From a checkpoint of a small transformer trained on Wikipedia: 4883 steps.
Each number is 128 + 24 x the weight over the matrix's rms, rounded and kept within 0 to 255. Layers, rows and columns count from 0.

# layer 6 MLP down (transposed), 512x256, rms 0.0655, rows 287-386, columns 0-31
[[129 139 173 119 131 122 121 154 140 137 122 118 123 109 143  77 132 114 125 134 140 135 131 161 109 120 132 155 130 126 123 129]
 [167  99 129 166 120 108 146 130 142 166 148 103 126 120  81 152 108  81 101 107 103  80 136 101 122 134 125 116 138 110 174 110]
 [122 100 148 110  98 105 111 141 147 117 154 154 100  80 109 162 111 119 138 113 130 127 140 140 132 113 145 144 132 138  93 137]
 [120 139 101 103 111 141 159 133 146 125 134 144 118 115 137  70 166  97 115 129 152 111 100  93 112 110 145 100 114 157 108 106]
 [130 142 222 184 127  63 152 150 126 124 149 134  90 176 101 134  89  95 116 120 129 118 119 154 101 153 153 169 173 133 190 150]
 [115 117 137 119  75  95 146 125 118 104 183 132 129 144 111  97 122  79 130  79 131 136 138 152 121 124 160  97 150 145 118 134]
 [ 88 101 113 120 140 120 121  99 173  97 143 106 111 128 120 133 136 182 153 130 103 118 145  94 137 117 139 130 132 167 129  92]
 [147 120 140 114 145 123 147 124 156 163  47 185 101 140 125 189 173 134 134 143  80  77 117 128 117 127 105 125  98  99 106 145]
 [160 117 137 129 104 146 177 151 170 164 118 141 147 164 144 158 104  99 119 149 159 143 118 163 171 149  82 138 149  91  63 151]
 [148 140 100 154 111 137 139 124 157 130 145 144  98 166 104 139 143 115 146 125 129  77 121 106 113 174 133 141 145 171 135 122]
 [100 143 107 107 150 101 100 152 137 143 141 153 139 144 129 116 100 142 109  80 128 174 101 106 120  71 129 121 118 145 159 149]
 [121 140 134  96 119 110  92 107 157 117 126 128 141 139 163 112  90 173 117 139 105 126 144 149 104 161 127 181  95 111 126  94]
 [179 121 130  93 137 110 154  81 106 164 165 169  95 140 148 160 151 129 120 127 134 145 154 117 127 144 141 144 102 139 121 141]
 [171 100 132 131 160  73 142 114 130 150  92 152 120 162 115 144 130 138  75  92 119 138 121 115 101 177 118 101 148 144 131 140]
 [118 128 136 158 180 145 117 126 103 152 142 100 140 131 159 114 153 132  97 149  98 136 139 135 110 114 175 153 146 154 126 170]
 [123 130 102 104 144 123  77 135 120 146 133 160 125 190 119  87 153 138 124  86  93 179 104 123 147 138 123 123  69 143 124 114]
 [139 129 102 122 160 103 156 121 130 131 128  96 134 110 128 109 117 148 127 138  97 113 175 119 169 111 135 187 158 144  96 107]
 [135 135 106 119 143 160 126 126  92 116 139 138 127  95 134 102 113 128 118 134 118 108 126 138 133 134 120 122 105 121 108 107]
 [103 153 140 129 124 129 153 144 126 121 165 165 116 126 128 144  96 123 130 113 131 141  96 158 131 116 130 115 154 117 126 107]
 [146 116 167 159  84 121 126 114 155 156 150  85 123 131  64 143  94  85 170 132 124 128 138 111  98 125  92 131 115  95 139 136]
 [135 147  99 153 119 152 111 106 140 113 144 110 131 148 132 108 106 108  93 128 148 135 121 136 133 134 141 122 145 104 108 142]
 [141 147 117 153 104 144 136 105 154 100 154 136 159 124 158 140 157 107 117 121 123 101  89 131 126 145 133 138 146 125 123 132]
 [122 145 161 142 124 123 100 103 127 101 146 163  96 105 115 154 156 142 146 139  94 149 135 108 158 151 130 108 121 168 133  99]
 [ 99 172 134  99 141 141 121 164  83 158 122 126 112 103 122 138 134 105 100 104 150 122 106 150 132 139 101 118 142  67 142  83]
 [126 142 116 126 151 167 124 123 132 117 116  93 133 132 136 138 143 170 139 134 113 159  96 107 105 106 159 124 112 122 119 144]
 [112 126  95 137 119 118 172 170 168 131 143 121 147 147 184 108 143 122 145 100 106 136 150 173 113 147 127 129  90 138 163 117]
 [128 100 105 144 102 161 130 146 154 108 168 100 137 119 161 136 141 151 106 139 117 131 153 133 189  91 109 149 136 125 151 122]
 [143 162 173  86 155 122 121 114 121  90  76 135 123 135 172 139 135 128  95 124 138 140 108 166 121 147 123 134 138 130 173  99]
 [134 144 121 155 146 138 145 139 126 126 116 111 161 126 114  97 111 114 134 134 158 106  89 134 113  91  99 125 127 106 144 152]
 [157 158 109  76 156 157 125 119 139 164  89 122 128 110 131 153 166 155 110 123  96 143 125 146  91 135 150 146 116 142 154 121]
 [ 91 129 180 178 111 131 138 101 141 108 124 121 112  86 125 103 144 134 172 125 107  77 112  81  88 146 120 152 142 158 107 102]
 [111 132 161 148 174 146 127 139 196 158 177  98 119 109 130 127 164 192 120 133 128 166 136 120 129 133 133 124 111 111 140  98]
 [151  88 138 141 135 121 112 107 119 160 149 159 124 151 128 102 115 137 133  88 159 146 185 117 162 118 143 113 120 121 120  98]
 [163 169 122 114 124 117 135 139 119 139 142 116  88 178 116 131 106 129 156  84 139 129 124 161 180 120 127 136 168  84 158 116]
 [140 138  89  89 139 133 116 130 108 126 149 160 132 142 156 141  82 152 111 149 148  96 120 115 150 100 119 132  87 127 113  61]
 [126 116 105 152 104 154 125 108 128 120 146  89 127  82 169 144 142 105 131 128 153 127 162 142 122  74 164  67 112 125  92 139]
 [125 151 135 148 120 151 144 122  89  96 134 103 143  96 137 116 142 168 148 135 119 115  89 133 128 108 133 110 160 160 139 142]
 [139 136  93 119 158 181 149  98 152 148 102 117 117 103 147 157 135 127 119 148 124 136 114 147 131 128 119 106 139 162 113  84]
 [119 135 134 165 148 133 132 106 119 143 121 101 147 126 133 127 163 124 132 129 162 124 117 110 142 105 137  99 116 123 144 124]
 [ 96 133 139  67 142 153 172 167 138  80 102 166 126 142 116 140 154 123 138 133 119 108 150 142  79 147  94 116 127 159 107 127]
 [ 86 126 145 113 160 116 137 108 115  95 110 102 143 134 113 163 138 122 183 149 127 115  75 162  89 135 124 143  98 142 121 103]
 [109 153 164 133 115 103 136  78 128  96 126 121 145 119 132 105  72 132 139 153 112 133  98 123  79 119 125  83  96 107 122 125]
 [169 110 108 140 121 121 146 103 133 122 157 132  77 116 155 116 140 148 120 116 137 106 124 113 148 149  50 157 152 112 110 116]
 [149 147 113 117 122  74  98 167 154  97 138 131 105 129 117 127 149 161 178 153 118 175 164 128 134 124 137 153 112 150 174 151]
 [160 160 138 125 119 127 108 138  98 120 112  83 125 134 142 185  91 121 158 120 151 111 134 122 112 105 153 157 132 146 133 147]
 [156 128 124 112 126 126 105 161 159 139 112 144 114 124 102 111 112 166 101 162 127 162 134 167 155 120 126 152 187  94 113 108]
 [141 106 118 145 130 108 100 137 124 120 126 141 101 103  71 122 142 139 157 153 179 104 166 167 137 151 110 170 111 160 135 187]
 [142 147 140 141 127 120 161 153 141 149 140 154 133 152 122 128 122 109 160 132 153 101 175 138 126 154 162 139 126 169 134 159]
 [132 170 102 119 120 113 144 109  67 113 121 107 154 144  72 155 119 100 122 118 143 152  48  87 116 114 138 108 171 107 135 140]
 [108 166 118 141 150 130 141 144 126 200 103 140 107 129  80 117 171 115 112 141 112 122  97 104 100 129 144 109 181 139 133 153]
 [140 102 144  82 131 130 150 129 103 133 123 111 162 131 130 122 135 128  86 127 121 128  80 116 131 116 140 139 161 159 142 142]
 [ 70 126 108 104 141 137 133 107 104 130  81 173 143 199 136 143 160 125 172 124 104 121 107 104 106 133 122 125 146 177 121 111]
 [116 115 101 136 113 101 113 152  68 152 173 120 127 117 135 172 131 100 139  54 112 128 158 128 133 133 140 150 131 108 140 145]
 [118 135 128 160 117 134 152 158  89  98 122 124 162 129 132 116 127 114 178 168 163 168 187 101 109  95 152  98 118 165  78 127]
 [ 88 145  88 139 170 150 127 163 132 115 177 104  99 124 165  95  79 154 108 131 137 140 158 142  96 126 102 119 115 118 114 168]
 [121 105 138 143 138 164 122 156 154 126 173 155 107 129 130 143 132 129 126 145 127 163 102 117 134 115 112 121 105 146 105 121]
 [115 135 114 141  97 149  89 142  83 118 158 112  90 165 149 148 119 134  99 145 127 129  99 149  90 153 154 152 151 129 105 112]
 [139 108 138 132 176 101 158 132 140 181  84 114 154 121 126 117 124 126 124 104  76 121 155 150 144 133  93 169 140 170 150 139]
 [ 94 146  98 130 148 152 119 121 109 112 115 110 106 134 114 145 152 133 101  81  96 145 137 134 136  87 125 130 174 117 162 134]
 [145 148 123  93 116 129 140 156 110 119  85 102 106 176 167 169 139 134  81 166 134 151 170 133 121 131 123  68 144 127 101 103]
 [ 97 194  95 176 122 155 138 123 113  97 131 119 142  82 157 140 114 151 129  99  92 149 127 113 140 139  94 127 147 106 127 127]
 [139 113 116 148 141 107  92 105 131 119  76 175 126 113  96 152 104  92 161 133 110 157  67 121 132  92 113 148 112 139 116 121]
 [ 95 107  99 107 147 105 124  72 158 164 147 123 157 155 157 139 163 118 174  90 131 105 142  99 115 121 158 131 124 176  96 159]
 [135 135 103 160 134 131 121 136 157 113  94 138 107 157 163  97 136  91 141 106 125 130 140  81 168  82 135 128 133  84 147 113]
 [135 129 167 110 126 144  91 148 108 121 131 168 120 159  86 123 154 130 138 138 119 128  99 148  94 117 150  95 141 126 146 110]
 [110 130  87 129 117 137 106 147 123 123 126 122 156 120 110  79 123 142 111 135 158 117 139 128 107 143 117 150  97  94 109 158]
 [103 122 159 107 147 134 123 174 133 157 123 141 166 151 104 147 156 132 131 151 109 110 131 128 180 133  90 115 148 160 162 118]
 [118 116 141 120 104 130 108 140 131 138 139 143 143  81 116 126 140 133 123 123 120  84 140 118 147 102 103  98 144 157 133 125]
 [124 128 144 132 145 142 139 102  87 134 122 178 125 105 117 136 154 113 110 107 122 163 149 133 118 114 158 157 115 120 112 138]
 [147  95 145 102 112 132 129 111 117 115 145 132  79 117 134  91 105  94 113 153 127 160 136 117  91  88 113 128 133 113 117 126]
 [ 95 117 150 161 126 104 159 110 149 131 159 119 124 118 159 142 118  90  64 166 103 155 198 121 130 130  94 139 131 154 150 158]
 [ 91 126 119  97 136 173 134 124 128 135 129 145 161 129 112 124 134 125 136 113 132 129 130 116 137  96  90 132 117 107 136 124]
 [132 163 160 117 152  78 109 150 153  95 129 142 116 159 162 107 119 108 136 126 130 105 150 124 137 112 130 157 154 140 156 103]
 [111  91 138 156 160 142 107 145 103  89 135 155 147 147 142 135 153 114 123  97 162  80 112 144 133 130 131 112 113 168 127 134]
 [123 113 115  98  88 144 109 115 167 103 169 133 107  84 130 168 125 136  96 142 153 108 139 119 121 108 144 127 103 129 179 147]
 [189 116 114 134 105 134 112 142 135 142 109 141  97 105 101 144 111 154 103 131 106 161  70 150 136 128 111 104 139 135 131  77]
 [127 135 118 128 166 129 130 164 160 160 174 150 119 108 122 135 106 149 124 155 164 136 110 142 153 149 108 117 178 165 164 142]
 [142 139 139 143 138 128 106 130 121 118 126  84 137 124 162 143 118 152 117 131  91 112 117 121 132 126  92 150 139 116 145 124]
 [125 109 113  89 166 142 125 158 105 178  96 148 143  77 104 126 133 106 127 108 123 156 107 144 136 149 134 162 172 148 137 100]
 [143 150 113 173 109 106 119 141 134 132 141 118 139 112 120 120 140 133 120 124 144 102 159 157 147  79 108 153 145 146 107 136]
 [156 117 128  87 116  60 129 130 170 128 131  96 126 144 147  73 143 179 126 111 139 127 114 107  91 100 116 123 125 117 141 147]
 [122 115 136 154 154 106 122 105 111 106 161 119 116 146 126 136 148 119 106 113  84 121 165 132 104 133 135 130 148 111 113 165]
 [127  70 119 162 128 105 131  87 115 108 141 130 165 117 160 104 107  85 159 109 136 190 159 106 113 130 172 106 126 114 149 152]
 [135 187 160 175 160 135 118  91 115 109 132 137 128 138 140 142 115 125 112 154 165 180 142 139 139 115 137  95 134 127 106 100]
 [121 140  94  73 105 145 118  94 157 147 116 101 128 105 149 154 138 119 138 150 143 131  75 140 109 110 131 146 151 134 124 125]
 [150 139 165  70 147 135 166 135 121 118 150 158 137 159 133 140 120  97 143 111 113 141  81 106 142 155 146 152 121 137 145 138]
 [153 129 118 121 116 136 112 152 108 159 164 133  89 138  94 138 153 111 149 117  91  88 153 123 150  86 121 117 177 130 100 111]
 [113 122 130 178  98 144 123 146  93 135 115 127 155  93 146 140 117 122 123 107 147 126 131  88  94 135  80 141 162 118 118 134]
 [136 109 132 156 123 128 116 136 107 132 110 121 160 184 106 146 107 128  92 143  79 151 129 130 155 139 163 112 136 105  86 152]
 [ 87 140  83  88  90 102 121 128 162 137 127 104 139 150 131 120 145 143 128 121 151 126 123 142 126 138 125 130 135 158 117 120]
 [113 108  88 114 126 107 115 123 120 151 140 107 129 161 156 147  97 103 109 135 122 133 145 159 141 168 127 145 109 138 135 127]
 [109 117 122  82 135 135 136 131 136 124 145  89 113  88 145 147 200 145 156 146 105  97 136 115 131  94 145 123 108 120 107 141]
 [152  96 152 133  89 126 113 135  99 141  98 107 109 150 123 156 163 125 157 101  93 139 172 141 109 158 136 118 120 135 162 129]
 [170 125 106 110 126 134 146 193 156 122 119 130 128  95 106 122  85 181 133 177 158 117 148 161 128 132 127 131 112 128 133 135]
 [109 100 137  50 130 148 106 121 130 127 149  88 122 119 153 114 129 127 142 151 130 142  97 138 120 156 168 131 169 116  92 171]
 [149 128 120 146 124 125 164 123 121 152 163 150 111 121 118  78 139 136 104 125 170 112 135 122 132 161 148 148  89  89 151  79]
 [113 129 118 154 128 172 152 190 167 133 101 144 120  82 167 156 125 138 167 168 132  82 128 163 141 149 152 173 147 117  71 115]
 [108 121 130  95  99 138 140 124  97  97  86 153 124 154  77 100 158 118  90 131 126 136 118 108 147 119 120 128 192  94 158  92]
 [ 91 115  83 149  95  78 158  97  85  97 130 124 104 166 131 148 103 128 124 146 116 163 146 135 104 130 137  96 140 111 118 125]
 [144 114 122 168 137 118 117 194 133 119 105 122 174  98 126 143  91 158 153 131 152 146 131 165 158 109 146 141 198 171 129 126]]
# layer 6 MLP up, 512x256, rms 0.092, rows 288-387, columns 0-31
[[126  85 110 129 150 124  92 143 143 109 111 113 113 100 128 141 142 114 133 153 101 154 155 157 171 117 115 161 132 163 117 127]
 [112 111 129 119 126 136 131 136 154 147 165 112 123 117 130 129 110 148 137 167 128 100 129 153 118 158  89 144 123 181 136 120]
 [108 101 138 120 116 118  91 127 121 132 120 103 160 117 140 146 162 187 182 170 102 127 120 150 164 127 109 142 119  77 158 113]
 [125  99 148 108 154 170 143 124 115 106 139 147 163 118 144 128  82 131 152 108  83 136  93 107 165 123 120 104 112 144 106 131]
 [133 129 141 156 169 139 123 120 110 154 150  93 119 138  99 132 108 149 120 102 168 134 102 123 158 139  98 136 124 123 140 179]
 [145 145 138 112 121 148 125 100 136 151 143 121 148 128  97 149 145 108  98 109 175 137 111 139 171 157 104 154 155 149 106 147]
 [143 119 108 133 123 142 129 106  87 124 147 132 126 104 143 111 121 111 129  95 143 158 115 113 171 134 169 113 112 155 109  93]
 [132  98 149 139 148 139 116 137 113 116 131 149 136 110 150 117 114 143 113 135 100 105 118 108 106 153 137  93 118 117 136 142]
 [124 118 115  64 144 144 143 176 129 133 155 109 109  86  70 138  91 142  76 114 153 167 170 145 103 109 138 113 135 117 133 137]
 [127 116 160 148 119 129 121 124 134 117 177 111 179 187 129 154 121 137 152 148 144  81 173 143 136 164 106 174 110 123 101 116]
 [ 95 161 139 153 111 132 126 155 134 151 128 136 136  57  97 151 122 128 120 145 122 138 121 142 149 114 118 123 137 104 154 126]
 [ 98 118 144 107 119 154  95 119 145  93 118  88 132 108 123 126 136 125 123 153 115 121 134  98 120 132  90 107 158 142 156 106]
 [ 93 166 147 102 118 131  70 118 151 127 129  78 128 137 114 127 147 127 121 136 130 140 112 114 162 100 131 122 123 119 104 108]
 [189 101 100 130 128 124 146 150 138  92 144 143 116 148 112 142 136 111 151 133 131 119 136 140 111 123 137 140 152 141 162 127]
 [ 98 108 105 116 153 121 201 134 123 128 145  94 139 133 110 193 150 117 115 126 150 138 138 186 140 105 103 189 136 111  74  90]
 [103 111 102 122  79 117  93 100 185 157 141 165 131  70 114 106 112 112 150 130 161  79 185 166 100 103 133 117 138 179 107 141]
 [150 125 117 138 143 131 129 167 177  99 122 125 129 110 116 137 128 101 143 120 109 113 143 107 142 113 185 115 151 114 171 152]
 [ 97 125 154 112  99 120 114 139 128 144 101 103 128  99 112 154 141 146 128 135 123 108 119  99 118 171 115 119 101 180 138 131]
 [113 111  74 117 177 125 150 131  95 156 100 126 152 119 174 124 179 153 112 132 153 142 151 135 139 155 146 115  84 143 100 104]
 [113 127 138  98 128  64 164 122 127  96 129 139 132  91 170 134 129 123 168 152 153 115 114 145 124 118 134 106 151 140 152 116]
 [101 109 127 144  74 135 122 138 135 143 126  92 176 128 123 151  97 147 130  81 122 114 177 102  92 110 120 106 128 145 178 157]
 [161 135 122  87 149 151 118 132 145 127 149  78 125  78 152 162  69 162 142  88 133 120  98 100 109 107 139 133 102 145 102 110]
 [132 126 141 147 125 132 142  74 152 147 126 104 156 110 144 129 131 125  75 158  95 142 118 109 135 150 120 140  68 151 143 145]
 [101 124  97 162 125  97 117 140 148 109 108 121 111 112 110 156  80 127 103 170 144 135 130 146  91 161 105 116 155 129 143  85]
 [107  99 117 128 151 143 127 131 102 121 127 160 107 129 111 157 100 149 123 132 162 137 141 126 133 154 119 130 129 132 120  88]
 [141 176  93  82 138 128 149 138 152 156  90 120 129 129 130 148 132 138 147 106 109 134 147 168  87 141 139 106 132 122 105 136]
 [119  97 134  80 167  45 111 148 129 149 138 135 133 143 102 129 151 117 114 159 131 129 103  96 147 140 150 170  82 114  80 129]
 [ 65  95 148 158 112 105 134 117 141 128 155  93 162 113  79 135 150  91 113 125 108 148 148 100 159 106 140 105 138 143 169 128]
 [154 128 137 128  96 107 146 149 171 116 141 119 165 153 123 123 112 106 104 149 167  94 118 119 154 113 130 124 101 135 122 130]
 [118 139 104  47 122 107 166 125 158 135 146 136 142 121 131 146 170 114  78 174 168 164 130 141  98 118 140 135 149 128 115 127]
 [121 102 144 118 112 135 169  83 122 127  92  42 120 114 158 110 123 119 110  73 112 151 148 123 133 139 117 134 142 127 115 106]
 [166 100 127 143 126 126 102 131 109 121 119 139 141 111 136 116 118 114 141 149 109 133 118 112 140 120 129 146 141 126  92 110]
 [127  75 137  83 177 127 120 101 123 103 153 139 172  59 118 156 189 118  94 139 137 104 115 119 138 118 128 130  97 179 125 148]
 [124 155 114 154  60 146 146 163 141 116 120 132 116 127  84 131 157 133 125 121 130 108 147 149 143 158 124 168 172  99 140 129]
 [ 78 160 155  93 126 116 160 105 138 144 144 142 133 105 119 118 103 151 171 113 156 110 106 103 122 148 147 157  97 109 140  73]
 [175 117 117 102 105 141 145 115 120 104 118 151 110 155 127  93 107  97 110 164 127 126  99 135 131 178 136 124 111 117 169 118]
 [103 103 129 145 122 157 109 152 140 151 132 117 146 119 155 139 107 116 154 103 113  82  79  91 132 121 122 165 119 141 137 156]
 [121 160 136 137 133 161 112  92 139 174  85 129 137 117  95 114 125 136 116 149 129 150 127 119 126 166 163 183 116 166 151 128]
 [141 117 119 105  97 133  73  97 103 179  98 104 147 121 119 142 144 120 132 118 121 103 130 155 142 101 145 167 128 118  96 102]
 [102 112 133 125  98 115 150 132  94 115 120 137 122 105 134 125 140 128  84 127 167 112 113 138 141 109 153 127 114 141  89 127]
 [100  89 113 109 129 163 143 170 109 126 148 178 146 123 115 160 142  95  84 138 150 148 187 140 165  95 114 151 102  65 149 139]
 [168 145 129 131 102 109 103 108 128 124 140 121 181  94 133  83 154 133 115  99 127 133 120  87  97 154 127 108 112 126 147 142]
 [ 89 156 157 167 136 111 145  79 135 125  97  92 141 108 135 119 153 126 142 162 119 154 148 137  97 127  94 111 129 173 111 101]
 [122 122 119 118 147 105 159 119 137 123 100 101 143 111  82  94 170 125 117  68 159 122 125 187 165 106  97 119 143 116 180 129]
 [138 116 127 121 123 123 121 128 134 103 135 132 132 139 144 132 196  87 153 126 115  95 132  94 135 125 141 117  91 137 119 143]
 [146 182 159 114 114  99 139 190 130 163 115 130 165 122 134 137 123 106 130  99  94 119 136 155 140 114 121 130 101 144 160 104]
 [153  81 157 116 123 124 148 120 124 115 109 129 101 122 109 156 118 160 126 126 146 146 114 117 151 134 120 129 136 134 148 107]
 [167 137 167 137 196 123 128  68 147 144 169 143 113 111 137 153 132 141 132 111 131 110 158 158 114 140 155 122  85 166  82 156]
 [110  80 127 109 149 140 133 116 132 130 163 138 121 118 116  85 110  79 163 138 147 177 135 142 163 130 153 144  78  98 110 121]
 [141 134 137 155 145 139  92 146 110 173 121 110 139 114 177 115 134 148 132 159 101 129 143  99 125 138 103 120 133 125 139 125]
 [160 112 143 153 105 141 127 154 130 108 182 132 144 156 125 147 112 129 121 147  95 150 107 122 139 124 131 118 143 157 139 115]
 [163 144 139  74 143 116 130 164 175 111 136  92 121 106 168 120 113 139 140 141  97  85  98 129 122 155 115  88 127 160 125 142]
 [119 112 135 140 108 166  95 110 142 170 153 128 105 164 123 138 110 100 114 149 114 122 106 157 128 163 141 161 140 100 143 121]
 [ 88 175 111 131 145 116  96  89  93 130 138  99 121 140 119 141 180 142 119 118 153  79 124 126 170 150 155 127 131 123 100 106]
 [144 128 137 134  97 130 103 125 123 122  93 151 149 145 127 120 136 137 112 113 147 101 150 159 117 139 141 134 141  75 148  99]
 [159  94 135 113 138  99 184 109 148 152 138 145 121 125 141 141 140 103 175 128 141  94 131 150 149 115 114 100 122 163 133 103]
 [128 146 140  97 136 147 154 110  99 114 200  46 173 150  96 113 127 130 108 131 121 153 121  95  80 117  99  95 114 114 149 102]
 [ 87 108 154 150 142 118 149 134 139 151 139 158 130 113  87 124 140 136 147 134  95 109 125 108 130 160 111 106  65 137  97 139]
 [105  99 132 124 130 165 144  98 142 126 175 112 124 136 100  96 135 115 148 118 142 126 120 137 132  97 129 117 117 145 117  81]
 [145  45 110 105 120 157 159  87 157 143 106 131 137 124 108 178 158 118 111 167 172  92 107 162 117 155 143 138  96 135 147 132]
 [121 137 114 137 138 141 157 147 129 120 140  90 141 118 169 135 138 120 126 115 137 118 142 125 113 102 125  95 122 153 164 137]
 [142  95 124 155 108 123 100 112 146  90 131  76  84 108 111 121 121 106 113 139  83 215 119 130 133 115  93 124 113 108 166 126]
 [154 103 134 113 122 121 128 115 113 144 113 139 157 110 104 117 163 141 113 153 111 102 124 150 104 172 111 134 104 157 161 144]
 [ 93 137 125 165 116 112 127 125 139 167 155  86 122 148  85 145  91 116 110 145 136  87 143 126 137 151 135 159 130 127 197 155]
 [121 126 142 114 121 132  78 112 122 139 164 126 133 124 139 168 130 130  60 137 116 129  92 173 131 145 143 120 121 165 127 135]
 [142 119 144 112 159 110 139 129 153 139 119 123 188 120 143 141 113 110 135 107 143 154 110 114 118 149 166 123  99  96 114 118]
 [108 157 124 138 134 148 127 135 125 119 114 123  79 107 121 127 163 164 114 119 139 150 108 134 110 139 138 187 107 125 131 114]
 [151 116 109 172 105 139 148 131 144 177 142 106 135 144 121 119 161 150 142 101 165 131 105 120 122 123 158  93 125  97 115 112]
 [118 100 119 110  95 106 110  87 143 129 144 136 141 136 103 147 123 136 121 121 121 116 125 134 102 132 119  96 106 127 136 131]
 [162 118 157 144 202 131 159 134 154 194 147 171 154 119 101 110 116 123 146  95 129  92 138 125 166 123 136 161 108 110 128 133]
 [127 126 136 123 118 121 130 133 121 136 112 130 117 135 126 137 126 116 126 121 107 115 131 146 110 176 148 117 150 144 133 136]
 [134 126 105 151 121 132  76  87 138 122 119 137 123 116 104 118  87 125 133 155 118 138 134 138 152 160 124 128 143 118 133 137]
 [161 147 137 109 140 107 137 137 176 174 145 119 119 117 121 153 150 137 153 113 141 105  99 109 124 121 147 163 150  83 117 138]
 [125 106 140 147  83  61 134 112 152 160 121 110 166 201 107 147 145 114 118 113 107 125 117 122 112  89 111 117 114 108 118 131]
 [117 106 154 129 150 118 124 106 133 126  92 151 143 118 147  97 126 166 129 130 110  87 114 136 158 137 124 110 114 102 151 125]
 [111  70 104 121  94 126 123 137  93 122 100 124 157 155  99 127 143 143  95 113 165 133 128 100 115 141 144 141 109 132 138 140]
 [113 110 102 130 117 118 132  95 114 156  91 133 106 130 153 151 124 173 126 103 166 137 111  99 157 117  90 109 151 134 112 163]
 [ 94 133 146 139 135 117 137 111 118 147 123 127 164 124 137 133 120 129 137 106 131 108 119  87 168 127 132 115 134  90 125 102]
 [146 121 108 138 156 154 141 124 125 152 115 140 110 132 150 115 160 136 128 114 104 154 172 101 131 167 125 119 106 142 129  97]
 [133 154 139  83 128 160 155 166 123 145 145 161 130  70 136 161 111 146 127 181 129 113 128 157 127 173  82 145 174  89 133 107]
 [ 95 102 104 135 124 139 127 109 134 113 112 136  95 140 135 115 146  82 122 177 149 146 148 145  95  74 182 208 136 162 114 108]
 [175 129 100 153 153 133  94 177 122 146 141 120 141 147 118 136 111 131 130 142 119 102 101 152 133 108 103 119 117 130 112 137]
 [118 143 152  69 101 134 114 132 139 177 152 108 129 167 153 121 127 124 169 113  93 132 143 107 144 111 107 145 106 159  86 186]
 [128 121 133 115 147 104 136 145 104 108  86 133 129 164 136 112 124 138  87 102 112 165 165 168 120 106 111 120 114  95 147 167]
 [ 96 121 104 141 166 145 123 120 118 145 143 108 120 105 116 127 111 114 168 104 107 111 138 139 116  98 135 108 140 122 104 132]
 [107  93 106  92 158 128 140 104 102  72 114 102 124 135 148 129 115 131 109 168 156 131  76 152 123 103 115 141 141 150 135  65]
 [157 109 152  92 196  95 170 156 120 116  97 159  72 156 118 144 147 131 152 143 103 112  78 117 164 113 126 198 136 113  76 107]
 [149 118 116  81 115 103 141 131 134 130 124 130 107  96 164 118 129 111 125 102 185 121 135 125 106 117  70 151 150 145 110 160]
 [123 153 108 119 181  97  97 144 138 139  98 139 159  92 105  84 122 155 124 126 141 145 156 116 138 151  91 123 158 115 135 132]
 [139 134 128 115 149 129 114 128  92 150  97 148 137 124  73 164  77 151 116 141 139 125 143 116  77 146 157 150 111  87 113 169]
 [101 170 154 104 119 154 149 132 100 129 140 165 170 135  91 104 145 108 127 161 136  93  83 119 133 139 153  94 113 120 114  99]
 [114 116 138 130 189 112  88  87 133 107 152 114  97 121  71 142 135 136 153 130 107 128 142 140 121 132 115  83 114 124 148  89]
 [128 123 124 110 132 172 108 140 141 123  98 168 128  78 135 112 154 106 111 134  93 113  98 109 122 122 151 141 140 106 128 115]
 [ 83 113 131 115 155 111 108 148 178 145 117 123 143  82 102 137 122 112 174 117 123 176 121 101 115 161 163 111 142 117  94 125]
 [164 143 116 140 134 163 107 104 109 118  82 119 134 146  90 150 113 176 169 128 136 146 136  94 162 120 133 195 161 164 112 121]
 [126  81 117 134 101 110 127 121 105 108 109  73 153 117  62 130 129 117 158 118 122 187 114 158 135 177  75 109  84 114 154 111]
 [141  93 145 110 129 141  84 149 127 166 112 125 127 123 158 157 111 165 173 127 188 123 150 125 101 119 138 143 174 149 171 120]
 [135 154 131 100 170  95 111 105 159 132 126 135 200  66 120 135 117 163 134 117 157  99 122 123 120 126 120 115 119 119 145 121]
 [104 161  93 109  93 167 153 130 108 108 136 117 133 116 149 137 153 163  84 115 124 100 137  96 145 124 102  97 160 152 132 135]
 [ 98  95 129 131 147 101 126 145 153 124 121  97 103 104 158 133 126 132 134 134 132 103 133 181 136 148 152 169 152 109 149 177]]